From a checkpoint of a small transformer trained on Wikipedia.
Architecture: biases, tied embeddings.
Each number is 128 + 32 x the weight over its row's rms, rounded and kept within 0 to 255. Layers, rows and columns count from 0. Numbers have three digits each. The size before them is the row's rms in percent of the matrix's.

# layer 8 attention key, 448x448, rms 0.0939, rows 183-207, columns 336-447
096:206131149101074164129165107143068135085159172142141112101205084077170125091140137097053100157115064172105112092146117118109131081142111089141104111123078075138098115137116120071191136103121113064140118151117183120165155137142132160101092166145118126135142114144108114141115148170157093097187139126093119140139131165098166074125140129080
097:176121123118152138119150110144116095118147111133111148091138128134107114122140182172132216085104149084176140106124217111073137112130111123112135100103114141121081157136113109117131135148131166184079111129181110120153134108116121113178176113111115128130114118071082149081132149171142161146137157080111142118168118176161139115146094095152
098:182083100148108059164153132132130115061075074147167140105138115123161108156100126161134088126125081134132192120131146106132111109107169095123100096158166114134171151096112078133121147077111124164091115197085119136139130097121154108125092150123129126075082131094163127146091159161135092192139102118149086136096059176142090167135127226141
099:179084143160127090100089123160163139096088148124110151120156110104126137147128137146072112094147118086142088122186231223106075081144150114075106096147097133128136149119186120113127090113147168122182067145148157115105113159147129122144163121095105098105132132067077105150079109083199133131146164129105154109062112141086139125177201146164
096:184142140126082162050094144158122140124075178086093151132115147105124150143097182165159162120100190071108100191184095110147105123129095128155099102089138159133122149118104209111111139127116083126092111183157148140136184091176147168194150123147127105116147143091122147118095123088131149116157172136128128153119093199095117137114099140197
101:193133117142146109134124118098131141119117126098096150128095132132086115114106139068138096185123191155136077123118076076176169129112189164132152171146077097122100168086097101132093100053145107099102128139112130171150105171131166123120121145164112127044107135114091083175109146100074087124128131156163122155105149069136122132168096116127
101:131103102063196131125133155091104109117096181141085135117118112138099141114192197152087104139101119157138136115110138115163145129131098119125105053122140104180109140115154200132132154101153153129121119068069102176123169088125091141158125170126101112129071147154096136185136134141151096135168144192145088124148152087093107101162076107080
096:093122132195151142151149109151120116167153133119136117107164162078135152171146126158103146130110164143124130189136122093054085161073065182170122096083151091136131154191162102099123143160152196133133136136146095170090138113082140141086100127151115100126122119138105087118107093104096162162163162131147128105082087108141148130092096108174
095:118063179097167073098095141127115083099159090144131137172120080116097040097146098123124165127136135159182092122106086171088118173153082135058097139126107171123147105084064088128204089141136116140136115141151146160109126166174172112098129097175122128155124134115070098138116141191096090201120073123166100144160053088085119145080126131108
103:105159083122131191147087068112121064090185165117183108158083111149118138114137096147170104132103126099105083101131076141111102130083170136129143156130200170134135158164151181122113120157120114159160144166043107160144126159132133091133187103080147032087138108056067124086116063165115134177179158157148073166139111097108159137120102171135
102:104143120185126105145166147108146148087098154063138112130118099178145182097170166128153124118106150115096164114177143106122180086149097206094158147106081072135152101167077143185064107102122146136167192144120090149114139121132183123149037132132126116112167135100131189119115094165130112099099117146102076166146092124158091111088140120101
102:116163089097173119143075133165144148159120099145124166149113109082040103128084097130109176122126057087108140155117167127135132159177147131140052145128080111149116160134098129136189141106120120199110141176162136075135071124132149171140149151124136116097118162089155114108110116097142073125164147136117113184137083166157146122135154160157
106:124189158095201138147076181123160169137192192133152145197120138142132144118125184152174104108155176166127158108179128137068134123187145162173163123152118171119127162166115156140103109104131134090178115195116122150197136183130133087125123174145111127098110207091109138159161166062145065157115120134126132113096149062151128057153144149181
102:100163178134104129109121135084107144092106147148145133165125056134116071115095183132122165118184119118142135088208111171121144084187132166127136184159103155121123142107165118133149110126058143091158105100104116110148137082114148163089125089177143104095156127101126141153085155144152071082121195120128127137128129176090093143106115158209
111:148132160043114092137113143139064109140044209146151169167171141127155167141126154160098098142120136159091169102066175109118121140092151112190175115149135140164104142179147114154159109160131135160077104168127125101107173120126129116178110141122102067100136128158134144112148158115146104114125081148145113166144146093195155169157154153117
101:102113161159171047136169134177110103137120132160142116106146138086129079140154101091120132092159160100148156097067178128130138063130100154095133162143156102111112136149167187142089103194107110110149113092132099139064146116082151125154106119078120098149098146158184116138095142115109165167181187115155136108171138132176114136093133187128
097:180151105136106142181160112169118129101169137146116139152088133140162083143158162169177079160160129127152139083130102085127164125151157115138137180100201169106072090075117124142166124078123118097132124128082130139179109130122161098125137109110124095101164097074143097115142153164224148092188079178133136218135115123079163066115127109160
104:134103115186126125152100092077141121128112118124071127113132152099137187158090137155182098115020071101149117153094132155116102162124197119115135152102131140148102120125101122112149128166111058132118089124180136077122128144132125140143152163120072177151064128058134125124186085155117131097132135075153125149177123103091129106173135152183
108:120088129154133142094154158128135108116103193159087180101167137154189140164140118145093107107129138119069182122169138123080102150124166054109160156129084171087092160145118120092136179108143118145089091169128135085109135088126149132153140086110129165132104122084150110167108127195133159125138134115193126116174131033120168137140130113076
102:150149071190113026132098108158193156200090143142169155133149111109153138082127147173146145178075162134112133136063140144173101164077126103120149087097116146146178107174169148086093104148126141152085091177127156140051106138131154115091171119124180136170093166144123111177179099151173128096117117100180140106110142194145122172119060073144
099:116121080072150141185120165146103162099051156147106126116136089130122130098138154131104109164130065099112162126117122090133143171148160147167099091166102120104137157140134085137156157123152141141160084061143178113110120126089138147160124131131125166154111093105086119134163156101147128109097132186066118133172088141132132115124127117174
097:145141146117102104187099104146116133133135107106049166134148135118173041115068155141152154171103120147050139157099145121195084109156127106068120151150137081104176132148141176091160097140136101128164139200166117107141149102138131097119109143129081114109100098129139108065052091086156109158150138140118073146138120148157106089127121113094
104:170141110108098158101076052134122109120131089132091125151147122130138105149088087194203177160124124120094129129130055122196156036139092128148093197140078085083113125140142109143164142158091127125126111136091138206147151135143162149154116093150138142077130152160183160114117142147140178174117115105111116115118114115147103115144142130150
106:191121128155152155104177116101152107086153098159129128144099100160079168101142105132114129139117171081134135165125084119069147155118097111154136152109127160150090130080093138091146179173135146157154122147117122145161094149162144156153095106205141115151117181133128126139105139075118128125186161211145159116163185135142083134164142133125
101:098121133109111090090155146122122091133129056170146161145102079121122049124120154146143136106160132108149133108184111129185103081096148099147043091177067169163135144111195150133139132163098110113120110175158146174134163111100086131142033134078164161215160112215072133150163126153103107131118061130080169132087062164103153149165099129097